Weights of a small GPT-style language model, trained from scratch on English Wikipedia: hashed n-gram embeddings, 436M tokens.
Each number is 128 + 24 x the weight over its row's rms, rounded and kept within 0 to 255. Layers, rows and columns count from 0. Numbers have three digits each. The size before them is the row's rms in percent of the matrix's.

# layer 8 attention output (transposed), 320x320, rms 0.0439, rows 22-124, columns 120-159
084:104134118127099128086208086127117123128143148143101144127090108163109103116129166157151144109114135146106150116160144085
082:079128128128148132090170136137143122115147154149144141131082141104156092116122163112134103122165076112137178114150112081
086:164157168140121144177092118119141135122094118127163131159165128097135125146155110133099124162109096113147083153133136133
081:123179148164106132139151113092113145118117168120127119143094077151144132121134122146155104125079126143145167106138155119
086:198119142116128138134121122157174176108093127110141138118145100119137164140115096125123099125117120122108155151155148150
081:122147145109138113102155092166130161109095174145155120108141113136098151109144136126144156127146064170145168117159108124
090:092142148136136125131119115087137101165159098130121154190127097123135107102114129105081104094109135137098143087150148124
092:102146168171122116121131081104111108110140126111118133143148116122101115130152128089076121107086100137134127107142121144
092:097111094129112145100169103134135126140141154135130161115113099129131113117110146115118123093098157107102152127142128107
085:139115135088145149156135216096148116123126113107125094126102191124177149122112166099151116135132151114162152139127107148
096:100105159140109114109156073165127134105159123105125155164115099096080124093108159148113122115096141118072167103138127101
094:122114116165122112105112159112132132114119131113146157093115120058178121160131124115102117113140094109173138104133124106
078:107154118112138097130132166136089112173115109128122108132120154149120107112114186143161151115149115162149125133141115128
093:156144189124140125146140139114104120097129142111185157154129139107106147127141114124075117145088151073155111120115135132
079:078136141103156108098180119096087102127146150130133134152120150138146087107123170137167144109130090133146156124142130110
093:081139157123119151114169118138108120133141119110144166168080101119167098100155133096126103121092128102125156129136135100
098:129172164119145152161137104133146131119127144101104137166146108144110115120114148113092136099113159100130117142101121128
093:147130152101147132161090149086127115109108112124150135147100139119117155145151082107137101136098151110141131122121158150
102:105129156114140166143157155107122094098134128129144150138082146117181089147108158103122099116109139080151199121135118113
087:168118109109104146161154150107139124121121085117093111149098159145104124103098150132134109114115179147095111136139129149
098:159128146162096116110164155127112100155181079111154142175136144118118118089151162107096112117071120158130102117130151135
093:106157112096157123140148118117164134105088162149127106127148155159155143138098071121128131146147114061168103161139130106
092:157115128108125154136148140130148117113137148118142121130062138132135141127085131128141084126120162077106175109124132126
094:134119128139122139142086184155079154116136095102152167128124113102133069144111149101135134113126106153129123116129119115
091:110086100186095098080085161134067125190156120149124119123123141119087131111123078157140121142162133125120119131130139163
076:068142126143143136122179117137086118142134143118117155149120162157139085099112176144133147130152122149187121137133113123
104:149110088102095127120114160119100116133113063161120125080166123143161132151145066080118141115141096133153150150137082140
081:107153128128123102088144072172123140144110144135134125134149092133103131099126125136134146143135069173119141137150114107
087:099101089157106127135121132124066108141125118148105135091089133122104092150134150162133166144139171144087131116136126144
088:185120144120122160169091135118159107125101132140101108106108149121159132119143123114149107144134173115148137134120137145
083:092141091128124128109191133103097108124140122148125117132125159152129116100133145143144167178145135114144098139135122118
081:245119128113090122132141136114158125120089088098126116118140126125118179158140128104144145133069159129114146116131154169
105:125138138160131117111081088152143174116101166130135133123179099116125158133147065138114150132159084131128081131122129112
079:201132123130120093114089133143171125129103124112169118124133076103116183156145092121134135092119124126125122125117150141
079:083145183157129138127110119139078135149146096115104163150150124108121097079164140118126154129119115184149106119137105132
096:176092105125121151153098173159167143133121123103102103102092121141140142162093119135183104113165130131123142128106132177
100:131128080163111147129150093181147140133106167137119124092167098163155120146115089177131140137177101133127105166139122131
088:044120136151140126121107099144115140124143161111100129129147116104167114127127132155102155136134107160131126162132112106
089:159151122117125126208099149124156174102072138117120121108159150097163147172083100144101136142147129129110128133141155166
079:147118150104154168162093104131116124127150109132134145153146131147127128137121113102094106163107089115080157120129102144
083:113121138129121118104092071131139167135148146131129137134166094129104166132146091116111147112129101174088123117136128114
075:101139157105128110118151117106094106093108155116144135116119131104161126121167166084142148105123113140177193127132114089
088:090103153164108117125143153111137099147133129120176158141173111116119129143115128133147109165132120099142143140148108095
100:092162089141149111132125189115138125166141137148123134124149131125136102162128149124189136151134147133179139134094140102
093:181105101148109101128157143142148124127113121123144086139155151126143113122142152152110124091134127181160114112130134172
103:096151070147114122121133132123095092211135104148098133129168132123115096136180150131119165136104170141147120103104136135
108:090165161135137143113135116099168155064140108075148149176130123150109112114156117140093150126142131166105104119138090158
095:125105163119127146151112103112123147162131108158106138126115117132144148127122122150142118141119140080109132131129107135
110:122080158088150129131108155104123141121156139119149118124142171129171157130090163113170126092104111102150102148109114138
116:108118151090125128115128113135157135101068123116144145143085144160114116119139097148059111125148123142078098107182151121
112:122107105136133106094119143116120144113136083156113140131129159158101131120141144150111142100166145160104159108133130159
113:125119138134127119133123109149147141142153170135113128139123113159162133114121088102154129129117108118126056157149117138
122:105173102152111128153130123096093129150129133117107117140134087144170063121191134072133141087098123142127135135115112130
124:086137172122134093091100085091137157123075120146140144097113138136132155145138133179150145121126130097113144137091101117
116:142131148141112122120145058140086139098128139122135130127123075128114079135160153157105127100089136141096120121110145109
117:128069123133092088131157123130189094150133146174137083113131143084115132126139123157174141166154108086134107149154117133
102:128127183097107128147159104125134130104116097098159102158131150164102120071163133159076110122117161147122115123181101153
124:167137109166118125097150102124112137111112098137125156133131081140114108161147154112108125110132094167113156105106132165
100:151137126144121171117086105150155175097151174104120147141097099139140095133105106151147159123123162146145115114131102104
107:140115127147112126094099135142118137152120144152081119110107110113106147105130154114142112131175136134072144130143118143
104:086149120140129109131117124118088170189134111178116101118138141118152141124121133147105143118146149094177142118122090109
119:172145106133116112147120134141095142163112110150120126118147111097151124109151145123106106082115113179138109122125131157
119:145159115139118140079116110113133143099092117127132155125122122177127107160147086061123163114091112161129118124099132106
107:151132117104146117133146129152162076145125160152114076087148172134119160113151133126179109124128138125109096179135134130
114:108138090106117127159151139174068116124186114136086092103113139136129127124095149112114121123150130129116157141119153145
094:134179105119127150119089100192149127161129148115116106140104083122168105108138128136089101121145151159122118131141128160
114:134162167117143120146212126114160091143110133160134153147167127132092138138142144100105113153146079144131123145145166141
110:165130137120112138110156085165151145127124121096150110134105079149118104129187121142114128123083114147105129140107109112
093:175100125102147113125121103128152134140088117149147128152128147165150099125134124150115121099105115132124084127108173090
104:126123127133136140125146094156137121155163121115119139123094102133107173117100127156108104129165121121069096110161121169
111:078137124159142124158145140112127137127131065110112144149149096141136151148120154123166168112176112115091170099091118152
112:086162160120146144116178108096108133112120134105139159121130111176111109153154123119077146152108147163122096130132100142
101:114106139112142108142141130110140119119146106132106109096124161168131160116107133167196144115158116119080093133107110159
109:151143158098140132133130090146133131123136149149137146119083121102123118143111091118104079147115124108172170134111102105
106:125122172113124115153091116130193155081117184137152094155125131099186138132122123096167113142103090084166123173123129123
109:091151126109145130101145129109069132162121110135124168134160147124100120139143133128066143135099128127161157114090129109
113:138121156105128142119095133129158148102137145154126135127113129123128147114082144149130096176127141119131154170148120115
098:118100103131108074128125160115139150133131120165101125100133161156146135132107135191155139123147108161134110133122123129
098:163131096144130132131113151126078134164153140151128152124129116135130153136122123105121127137115150159154127095146106137
104:129115159099143150145119075122148146096108130122137139138095099134132127124116094115122143133107106062100163136127129094
097:129141113139095129124129139093112103152128119162131147119140142113067123137158123167102152157119174133159145113157108095
089:165101178130091128128150104146137099127122132072135100119096133138109125071163091140108123099118123129076086144151132135
122:150116165122139138137130133068098139055083129142137145105102165167105119176073123125177158131085114089174161117124115088
103:141133157125112120121124099166124129098136143156100116149110141150135135075120118128058100133144129170089118110191141106
114:172095155155114127118181116101154116099121084086160140154147134165089111111144101140119118099101122126092139150140153146
113:123125140114145138120162121091146130102125096153102141110125165149076134141144120153128158122141130120169103109092093114
086:092203139113148133128145098111119117176129141167123147138134086113132102148165145113119086167125144127149146155136090094
113:093143125106153103150104098109166173119168127149152121128122113091184160126080141157145093121136098117151162135085105150
098:136135152147114148117145106120120119143106139120184180156168092126136124112160101098081115098104113136066102109162175101
114:120182121147131157117176138120098092130151071090126145144132106163102084126165139100104162120139140164109132116113151135
121:107133122142137131110124144133109104136108093098120135137110170187101098113155093121113165124139174114079102091163157111
105:132124138092106149173126123129103133155120156083136150090123103115141085090114111149118092098073140100163106150141128119
094:148092159122129139098124136135163131113114170129134117124115160161144104124130105132148115099109117138129064175131108118
111:134131053144087124122137127125076104199115103139122145098143103143096098108175118132075105107111141149110097142137135132
078:092182093124120151131118075097116094201117155169117105145135076125121105122198121154106110157109152136118107140167113107
094:099120138148140126129157109109149121090142141100127105157156159142145102140179109079119174095122105131120079146114118158
102:151112111139102127133126057124127113135123149133142133138122128092122087158162113144049132103095127105119146124119140137
094:125118158143151155109117127153169145084132139113134141157133145126101180126103128134122132133160145150127125127148134173
110:096136121116168137144123128134176129093178165124163096142154133109171146135097140105161145126121122111150129148109131127
110:147127105107105116173161098114108127154145119093147141123151091111141110127171145159105111083114099178128114122110152169
106:153127110142124118104108156197159130169110149119105117114119146127110124135159134149149127141164153126157078135126114141
098:096128075157126103164116163139124135144188168117106100099142130093160136135119156117189124123182151123165134156119150156
115:124098091133137118154120159133162101148137198147138111088131142099170149158119128136191112143129112093156084168113119154
# layer 8 attention value, 320x320, rms 0.0539, rows 23-125, columns 120-159
083:132094093174143162167138107105128162109108135142138170134136076110108119110124073123125139141128144134152132161112099126
087:129124177078110116149112118162152146071162126083147148127113136123138149102081132141104154080105152118145114068159138157
081:135129125120137118138139097090141126107154127112182127145139149091193150118121143103128182096097105103136101170127139140
088:149132128166104109127149121170168125132142118092180123142105152145159127149140173141086070115188086105134138140139171091
074:121114096136117153166144086124141137129124097118143097124145161105153102125177113091146141135142122125115134143092150111
090:112120169129143138103121108140139120135153122158089139154142097128107125113138161157132106069144163116101093123174084130
090:126097112169131143154152117131144133151120141128134107163145114137133128117138138139133097101133088110133113108121093131
090:108135121182113136088125147135118155175085132160136148106131094154105117154159123141132054134123112141149166121148141128
086:151101149103144156121096128121088143140172113198141128145107101122112135125102123116089151133156110122141147098124091110
095:105152154168140137100108105141124151168082139112098149146148128143135150119143117122111063110119113102125112103122113124
100:136102078136123118154134138145078140104112155188124129134131117121124130109140120125124112157146149122148095137140130163
085:126093148073157126165136132066096112162143127159135114150120127127133164117145111087137138168145121118127097161095082130
096:122180148135136145109093130157138122091112132081143142153143131123112157129130125159105101138124100145120177080133181142
076:113114112104152135144113124071103127144110130150134140150129113118098119122151082052154092131112129128149147178092133125
091:129123124176136146158121099156154133125133142161124164114101081135113119158129111122113091114128104099165157125096144119
097:106127186125161114085121131126180119114127101095138144128125124123104160117123128132089133110113093137096163104160111195
091:137102145164153115083122126178146100115146125133148161143106095145135131129129116140100124111120114120105167089158157167
101:144124103160138166071120115119138111131111137152133156155078077123121130104125110149085095151101093145137137119106120162
085:131118109112157111082119101161116098196187098159154129140119151162107142141128122174117118155119101127109142125105113078
098:139125180075146112144135099137080141157134137110127112163136122123081127107126132142127125089155103146163112131120094103
091:136136130115089117112136166121151128069102137135177137092102115115109108146113134174061158148092148140130134142150127112
091:142163103181113116043110124151142110121112109140130141132118096131140138149121139148093085133116102129102175132107143116
095:128102138123143150113105107137093101166129129153121160121126098133160164128139103142116114126137154122100134070154135177
092:128128123118115122155125184119130124107094181149134101137107149144110130130130159118157142160170125090137105144109126081
081:109095130073163123144131120080080157133127145142142161119116155122088127137107112102156153151079132126137127144119145081
104:132117122170093151132137174185139145116134138156112117108147148138121113132101148146129126172160117110166133125140117168
071:109130135171126113195140135110153132117135135114129113098161148109155140150138128070165125117156108082113110152108127167
085:108121103114110126123105144102109100158125122136114136108161112140171132139112117128178160192116110101127091131101157097
087:128147094135111105133152106145157097147161097158159137118094125159117112129129139114136136143126123110136145109125143113
085:124120141038140117141112146106103106121143114127136126133140114112090120108120096147145165138092166146156134159108134056
084:145151122115133087123150122157127113152125120107151085166144134152125136103120096153105110159133116130132129155102127088
107:132133132119111131145151142117153134074140159059130151109115168126165121128143153126147187098124144112118122130189167144
083:135163154154119115124135120158122141125096117092120103130126092134122130130137131134119116110147148150124128143158117191
081:131083166099143154163147133095105147180187140143130132132155164115143138108134149101139203127121120076102121105109132144
096:138141088188138120131116136152128115146101119162128111130117112140133140152090122121100142178144152113109142112125125121
098:131154117118079111158143137103144144113098148123129140082103131110163118169117166114136164144125110120136126160145167094
093:116114109148117146154126131132137144103143170169116129123070151143184111126129164108165096097150116102149108110124132128
089:125114126098113092126128122127135125135122145063173128136134154113169161124107153129074169141131100117114108126173131137
081:121117143168092156093085205203148130070147118097084136110124149156167141146135151186135148064133107132097137079138126153
079:127097126145113142172168119108114140137146145139078141102152189132145115135146160119143113126142118092129119137156122133
077:117113132144162166165137137093132117136146138141137130146141104079155116145156117081127148129092123136108106128104111151
092:138165167070122124081128106128158140064113125101092119114116101121081146098130135146120136108153087160111134148093102180
104:132126135101126137140165074156140120111135115111131135135136055127100112106100060120114092128146141141108110132114101132
102:144094097114131144203151130129112148159129154118170138124150117107111133145108093114112104126122128087147144110137120097
103:117109141114128143132126115131134141099159119107131134126148128127128108136125121120180161104134119131119103143118112144
105:123116122091142114166145160099075135146134123128156115097134134163136143111107116101161147176126140125132138113129107158
097:119149108156127114119124125129170120116092089120112104145158143146114099151135116139124125131119086142128125161085109136
112:134132133094121128148146130086176077110100119135179127177099113128136124151126155118149170107100124122112111139091155149
118:130126128151125144166115138123090136161151125127129124103115151111152135135142125143119120188167090186123150115175135086
113:132109086095139133128094171123108135121129128145158147146131138124130125157131123128108124142166105106147183134139129103
111:129125151156149131137176101144155129138115133151164125080145140150116104131084167154136095135147165099146122117134156106
119:131109144151126146176150107130119118112152144113138083135114083123123080124098111112139127086110180128122134137093129176
124:125124129148114121122127136106132134128057129108131139118127119138174131132132162134163116138124103138127145137141117151
115:122109102129127101135102158134088120155109177140119117125134148144161133130105110094145122110097136116139148146136132108
114:132163138119138125104128120114137148159092149123115126095152140123104110113144107170117153143138098123168089144140101093
102:128121151105124126177110171095105111156127127114130092104130165139078129116177148134160124141120104150155146139151097132
119:118108115152159137158110166131145138139129151109103164149162139129118144156136130116120160128105130076135124122165140106
097:127113129116103121161114134124066120127132158080108164138107149168145160111096102115166126132081182103114152135153143132
105:137108106127127134183126136126116129149128156161168133121144096126157117130140153160133115169088149160127113153098153065
106:126115165138118135108125085114155130093152081125101105124119155142117130137139158130146097093110120151132130143120106141
119:127093159180122151173129148112158133115143149139111116153155127113106135162124141096120116073144154089137123108157152106
119:126116137151125138120110159123090144112160159122091150134124121131151122145102154087107142107148152083139122117154190184
105:138143104119112121083128146136162103149108140131137097125144146115102114092158146163133131118147097110124121172155152129
112:129148106147137094078127168127146126152122109151138114102119168131124139124128102128118101181102151122145138129101152137
096:137122129146096139156151135151104114172133148110128116114159149114100133108135137097150069186121172087126165137214124101
115:133138191120143130151109148113134152124125133119079120123168139095091135130141111136092174117131108141135093122141113155
109:125129136080118140113100131166124115148134160075091123155162144115132115137156121124141148094076124111119129164142098117
094:134094128117120113125124125151149115162150145137146150171117143126157129133121118144121149094143096126133108129163128103
102:122127110146144095111144166114151133188136107162116110115159179134150145151146135149120131192114121123144142124126115077
105:125127145142164124164159119126157139122109098085134130155136144118145128127110094114151152143099127128122162125091114127
112:125166124129127152171120156112114102154119091143091105113150152141131128119128138139148179187130120160143120113098137127
102:134138088149134116126131156114166114175083111136179125127136158140168121151157125181153150178098094136125145160083126101
111:123118155118117122056112123141145142125142133128073118124144113156078157109129134121047100107155124097146103093192101158
107:117142149152118118118134124122172146094063143145136125119108088101108115124145132090115096092143115120118129136154138174
106:129105152090122134128123099124114133081142093104084134154138151119106136126122134112112168099092111159109086092113116167
112:120136129114121109084113145142139111127106125152107142135119137155144156112184131126152113159126111129141089141172119129
100:139084091144114121120108127135174116153098120126153161108134128122144143167103126160120132163137092103146110116109156067
097:137131151121120144140138120143173105093146126179143105162108117163122133127123159119142131114125137111125120106081158081
107:117152119152142113075106118146101131137127089100089102143116167141158146116139130146096113101128120148118165128153134157
099:125158122110121142113085119131096134089133116151105136116118119160116113143110111131141128094152086167148088111094109117
094:144136124093129116119112184097126124199151148092150129142117167107145129149133150159155190156132095113144127149160130084
115:127158114129128120132092111121048112109118142132117141123103138113181136132119106164093138112118109160128082102101129173
106:139125155167130136071131152129135141152190164163126148112112171141125185126136170132133093145110105108130169103182129111
113:113115091094155129133106166153140149118127146107127101143130209117123093113176142121137170114129116092133145156084104108
111:123150134140131129129107143085092148168093106114099133085123142132102161130115102177118129114148096091130098111144119143
089:117170154120124154118129067145175117109144110142063107136176104138081104111169108108150135123106098158109113136129094122
115:111134114159142118078126132108210142138076088139122119115130116131113150132132124090109111152136122091116104121158116176
101:130144151152112126137123137137160143099148161109093126141152191100129113120076151090166189078138140164124124118144141142
113:126120126110159130177127135135097128150165145136139120142143164134154125094147098103155203154090153165115125117072093122
120:127145119103128131129117130144071108147200113117139095121112160145147108121148129143161130134155114139140165140125132102
101:119144102134103132143126102150122107123091126098121123129149105128093077127131134134117133153148124152113126146101138176
101:136099104079084118177154154129131097158107170125179134153132117122141101117146104149128139149111114124109125145114112082
105:128110101152119153146102154157107124128149135141106122149147161129121081143137143162135132133157136126137098161098148097
080:108142134151103132113106110157158112122143112157067120133155116145105092100146142127188151128121070153121109113113089113
094:134091102111133128183133141105081152122123142110157115108127150107135105131107092131122182102126161127151126114130124145
097:110112099112111098095089138120106146119142136113080120139124139117112112147111128105129132057122125093143125130151110118
091:113140125096140126148144153100108142168139147127130132080111148155140153120160119110134115165122152101128180135181116136
106:123143147133128139101145120100149128124088120149141096125111127103131135109131134083145132112096178135132114132143150169
110:125112119131114113135129182113153116151093125092132112134147113116091121156136115115166132102115128103130119147140121119
110:140116148083108142123135089136089137149146145088123170130128076148090148110123116128124110133161123123130170167174129125
096:124141102142151140144153093130111121128107132139170128071130060118103120123087077104147064142143183118158141163086140124
110:135160124119102119108146141117201101126075105142138141101117079132111115135108140137167159134146140100147084156143151107
118:111161145100123130099119154151142123140120125124108087145131133115099119101195130125161159123093122151110144159136109154
# layer 8 attention query, 320x320, rms 0.0617, rows 64-127, columns 120-159
087:139135153140106155176074140110159117122133112109115107119106133111125112109114056101124137099130116132173160118084120136
107:128094136146102148068129115143140147104135116116136119141156140130125128096131158116148126106141130136058138155153110143
106:121128143140156133141146090136116110134168140118092111110154087102122102124104073150115121133142114104179111103063143111
096:143079144125121123111150121135117120141120112124133109134088136143107135106113152104140103105098108134051149141150128180
095:130177116109148124132175113131149113173108163125156140109108110161144129142136122154081120135116144122187146130101134106
112:112150137118161130127148120106105147177127162128121174089142100126169093142140118116101109141118118112221121119075110116
100:124111150101104175098129121117123141138112121130092173104101112114192105133131086107144126136112136091178164141128094108
102:164137123123129164147153124124129083129139085080173126128124118121108154118133148117097142117142182141078140078149148154
103:111126130160122132095111145134154148103136108130057111155137133079102127145119132118191134136155098149145126116119091145
129:114118138139119120117111130129155161143127086126122078191146168137064166087089143159128129131155137129065102129126099134
112:136121107124159079117131154127073130133133168167120121103108111122170110142088141119153148135148144144153150139130129135
108:102120141132104127098187079134167148103135172111130130139163130142115125098118119145086109134139101103166113127140143124
113:145143146138164103127118108166162132129150153138092113104113101131166089160070144117156127134140110159112109126105109157
088:127147101116115141156138179111129074126144138137120141113119110118159120152125135110175132133130109104151155164128120133
091:097125111173139157110204081094125151108172192124121110120178096148104148132172131106160111163120115149144099137141111171
108:119097089145093103127133135150138187160114091150120117134132132107125093123153155182125151148141207132108073128173095114
095:160129161099133109148075121139117140154158058127088106125098137147123104142130153119179122142113127148128135116136119115
098:139124140111133136107157062150140142098108126119152174138131110093135116134122126115095143117114107132139169126146133146
100:138103126125104104123143171116110130124115091110162128145144186118097166144128175115146140138124138103037150140118163106
082:092129115169105136110128110139130148131112143164164157126134085157153122123137063107079140127081106100150133132129123098
097:116102091105096124144085153142157149184137137132124115136107133126136131124171159166137169139125140100098103111147125117
100:109122150145114145176124172164141093117142120104102127148085150115186146173148121103126139155137120139165118147105116164
094:127132149155114140119104079120131152122088135125127155137150095107117087159160108130134149119058119119122116108118119111
093:122108173136135111120143126149144108121119164133124109106161139142135174097112156161105140124126106095118104122062127124
086:112142127177147102135150147145125171139109114124138118099147137159122107126126152110176114146122156126157145124130096135
110:139105115130141136162137154172120139109131090120142131129120093129140140126102127113142116138150123182146141151143124163
119:141145124114120144138123147110119155114125139083127106107136108113126123127133123147080118130104159189159126114142121136
082:111144135132130113174099154108115123113138165114159127150132116116168144123121076150131131121159131146145183173132128149
087:128131146129108148151189063153156127073091166107137130137132096125129142114111094132095097106129127125160127137088176143
082:101159130155103173131182079123098140118165107134143158130144117167083109123141092106055076121122155133170106098124148126
090:127104100079114130162114161133137112163087138113147155106135132112133107130100128138122177115116114096122140152148133079
102:135147159126108115151122094121143122097156123169110135136138129126148129109095108137134089118145118098145179188105150094
082:122125110153116118171154161122099153103098117124118122098136103102100089125096135142099169189174114135152109136123126156
098:119166118123139105141079143135151136136139134141082158156152134110140108096153098115130136103161109096191138125101115097
092:126143069161137090159128146152110142153132122141134128096146114139113131130159116159136113145132154156152110131066126120
095:118100107139102125136108149116122139101138130138127113133131198093117131116086140154157128100167112090069128124148116112
099:149108118103119155113146113128133114122150154120129130150113124129099176110121163125120101124128138134063142089147142159
092:144126099111114156131122099126131112136157095106145130150107119165098151122152156123102106124109145105105151125132150117
093:149132108123113121130169086131127106111138149150162136122138102150154124122142097167039114137118129087126134122101164109
094:101124148132062189116136103130120155087102070120098143165103123083064092093136154141155127141097110125127133160187125085
101:124140098124152131118121141149128142152111139131117139098142125104188130185132114111150141120123098090173130121106130114
118:108132120167152106118133156141148137129155150179066134132143138120127139135129149134165130165164127145162114137121100142
100:162133137120139107156156068141133119126138176120158104119145127137134139132111131135054109125123113104095138139099176115
132:132145086141127126121119131130133136154128127125106161101132106122154098199158141100164154115129105131152152105103135131
126:157134093140131141094163109087083109122146151161145153092136111145137121134153132123105142139100121104109143129114149114
104:114103115116103160140145128124137140096149180116118072130111119103123139100085150107142073151136121156116136137140106142
107:164152134117138111121122123113144093119144093155127104051103117162118125150101146103140127110136109122140155124102122133
086:117148107130138148116140073138180142099129128124143149133144114113081141118148122137067123130127129126117143103140123131
088:128147118154161147135154168142127114116136141107099121098162102163129094145125132159166116141166165181159108130118108157
078:129091149164125116111117152134147127112145121101112145140119128112151133172153123124165134124155148138135106146123133118
097:132118118139108147101174126135117154092114122112188142167105136100160139151156135142130120143133130131064131168127125110
091:106106118144141135127117095150127137169127177136138132148149130154116135108111160078118111160134097142183136113097125116
101:122121063135128096106129139145126123134137112155136120132114116145115106151107110152143101142173156152138138148176141154
090:143112127139121138068119149131134090108145077122112114112105149120156161114139094111105122083148123158115145104117122153
098:120122106130150131074131080155158145093136143122119112113136113124087136131087144137096115120114100158063135146111119165
084:130170141116148146136147032129158141106166178133132098114166132156115130103124119092107068135151072143139183137131114146
099:138151143131098081142089105158166157146103100111154116130149145144109126140121122149136118115141167103075081158091125121
101:121130151152098106125150078137122143116110128123150109110137129088150129147112130088133150084123137125142103180140114143
113:119123105110127167102157124131140062089129119121132132134121146157109155127171117143121128134165079100101132131124133148
095:138114105175114137103106119101157109173159075124087090148140146119062177120147172095154136105116123120124119106120129152
085:116165103148160139140125109145128153161189119142099147186135103125144086101124128073143115113141134120136132130140108115
102:128122098067098125131166157170148107117155092115129134085115139147060152139095140139135129103188132138142110097116117141
100:103151107155156132114152149102106116129081118149157149124109118146137101125154117108115137127084100111106145136131158123
097:147131140117129144121110104128097137117098105128147096103114113113091127101135092106121144085127091113083136115151111153
# layer 8 attention key, 320x320, rms 0.0608, rows 64-127, columns 120-159
080:101111165101098129152139073133108160105133120118123086128143135105131134124156127119136154127149142120098082127123160108
091:176163113113111080126127164122144113163156132143132087108094127126107155150138132124160154152122156148084174133134177107
094:090138113098125159149130109151090121131098142098139170111167161127104139142177078105091131091087095138193096119137138125
081:176162145137131105146109173173125131130130138177166088113091126158121128134118162151114105144107183132054164139183151099
073:119144101109101113133143108102129167090122093145073064125144134075168126107118146107141139108161128079116126133128142144
078:112118110097135086150122133131106146128077130141116108082123120084196141142139119151116139158140132155142101139115174187
082:094127102114101115161106107110150103110121130118161106085103142080150141135117123132075143127143088178133154119121179171
086:160114136108152101135102126129149092125165127141117058125098151158107125123113098111111150099133169126096135101176121099
094:095106135109120118131140104120126123133160160120123182098146108107108138127165120141091113109149090124170133149085125184
095:113124154154105138142104119117131159106099123076135166111147130094112133119149111110141128074123077132141119126099104123
106:128170127122165124154133144133097136135103103140111121144097122113136087146128126155139174151136136137134120163119131122
110:126139132135133065131145115114113109137093176167179172097138108105149148132150113154108112143139105094130114169100155156
104:134158136146170125158084167136118134113125127175131127136123104110155164154108138125114103127160132082103144147162135145
112:131094119140127160128145145109091110127158126121105102202112183181123131143168149118165157125142143111155116110109141135
097:155121106140149112118156115132093128153111197140151191101157096156138142159137148146130142122120103126148125127123170164
121:094108119158128115120111080124103142119124137154139131120156128091118127086068116150098155100163163150091101146101116185
118:139147143112124191159119144133174129131126119128115099155100125133143109115126140108138116127110116172161157096170111109
104:145153093147109161117107088121158105101139119143127173092130094136182130143139106096109101155151126159190104120123158155
099:130124186133135143079112173144126105122115096095093137170089134110092118106107109157159154088131100126139115124094135087
096:137145075094165097128157100088149138137128140172157136096118124141119081130102128143191117111187110133120147126112181124
114:104096101134145100128132119122113128153119171172161135140169154090112154106074111109094155096146139120045140147139098150
097:113125088110150139124120121166144106147160149137123092131130122169111162124104144106132078162107139113146156115127094094
095:122114120149103138096127117134198153124156078118130084136115123099152130087092097140174126135115107132099160163140157103
140:113101164114105088092143147139122135160121113149113116163119142142106149081087095161165131142086168112108119170147135113
108:110141090122163135080097110099157137132115117123142143111128112104150144183094125121090169105157114138116117112122145131
119:140161132097157160153111084128120120118122117144127155077101095124144132135126146120091096128158128150195103095141157110
095:138135142092140161143119084149122117113141110095107142118140133075140135134153092137067109132123160121151137156112138116
095:144128129149099118152129136123107124121120133163113077180143128127129101137136112141156121153114150136178115116133129085
086:132144143116166090123091093139082139115100163152145158091143095147117139166154105138119097151149103071159161117152153146
095:139138134115184092115165110123138129170180134155158149102154111115128148136150132142096083151116159134129165110161130101
101:144128126160107103153082134095105166117106117157135089136132173136113144040138118106168148131131116101104135123114155098
097:134107148101144117164140122119119130138118104150131145187132113178075158126152145143174135149125133069147167124143137087
093:112093171154138144125120154133075126106137138151157156180118136156087149127167099138125116113109171077137100139132171167
089:111138149116123171136153107140163113097110147051096180105142122142131114156156098107139149136140082183159126124093114154
094:114116147121127164119144117116136145098141142133135165193112117120173124139100175155149132140139124137166109111123149145
073:113154132147176135158155126132113090112118155127137119147077137153103138138166111113130094136112133137130144108068096164
090:178151145120087120123113188130116114153138103156153096097104111165110118141126131132142158131128190121081128149156138111
103:172153142135121100099110174146142104121109117155150058121099141122142149128101146133121166129078194134050156126142112088
101:155160102100133147128118172114154100142139108157134101155080141150138083151123173146152124133107150150111121108139161081
102:095081117112090186126189086118123115110176137091129129169109150144121101138118130150099107147134133118157111119117107152
089:134140079142180097132095124139143109113133096157135154096105095113134152191113105124115148135168102155112165139105120165
082:110120129138138077150139109122125139120103179144149173104166097098110139162156091168072123107145075117126140164096122158
125:174127179116145133125113167160107129094142120131105116157135136142106117145155159140126145093139140119087149127157106110
111:156147092153135118131104127157146152126098132183149136116132122151153137161136122139139131132115130087073126152108110121
110:167114124107131142132138140132117087112136125147127105117123136156114107192136127120121113088127130099084086109117160100
107:105068144141091108173142123136090129142125158105108162088077097075142162087173125123127133147101125134149104165134158164
104:164108093088152151121114155112124119182124064118127124133095117143124138113109158073131116120119160146091167091170144101
100:131132102129122148134132081129123152136115132096175210072159093134136123172143135127096117123114079171147153134123137128
099:101099121126067116118132092131115133138120123121116063114142147120133114121109139142077120105092173133136087145162123123
104:126148129142127150130162132167166101116140105111106132156138123163123126156131126125123113107137128098118110099122099124
100:123154144145162118141136093126151114126111131100123161104127103125127134134153111103089141133122120117142155102115135121
104:153180112110138131161145133116117099117121132117126126079133124130115099143147133136120135124111120143148153140089078124
097:123167106099142118118140112158145167113095165160107162083108092106130099119113187121113154095161121148084141160138102155
100:117149135086177150152124121154152130133118091130117162100120110142111085196106144133094105112133134153119141148118104109
092:141156169168118145161122114152135157114093159126156192095138077133118125108207101112122082096135075128115121139178134143
098:145124126129152138146114126127095114131116168122154175080128083106165128208164141106108124135145071122162149117095162172
119:114112179126138094131142140149155150083147086162088116156115112115115155091134135136157157108166130135091153150147098134
094:100125114150170115129124108148111138117098091138067163150123133168121160115165125098151147125165134156121127100120131127
100:110129117145132103078142140148180118137105151123126166102151124143098096159085115134115113110126100093089134155202126125
105:130097152165110180129116145138116089158096080133107123191096145165062120088128129129125125075139126096114133123122132107
097:128116117150132124133143120112159104152139161144136154109145101148087151184145126125127133120168130139161124141128153161
102:139119164146162131133119144147109111124165096137107166120147133140119109148109136134094131114210120119105152151138104100
107:120120142127129084106163129109138099116109171137169108110104127151150110117110158122172135154100119110113148114136162108
100:126079150160134165114114103121137150124161086109130156109091135100158139126113129101127117149169096180157099111118169158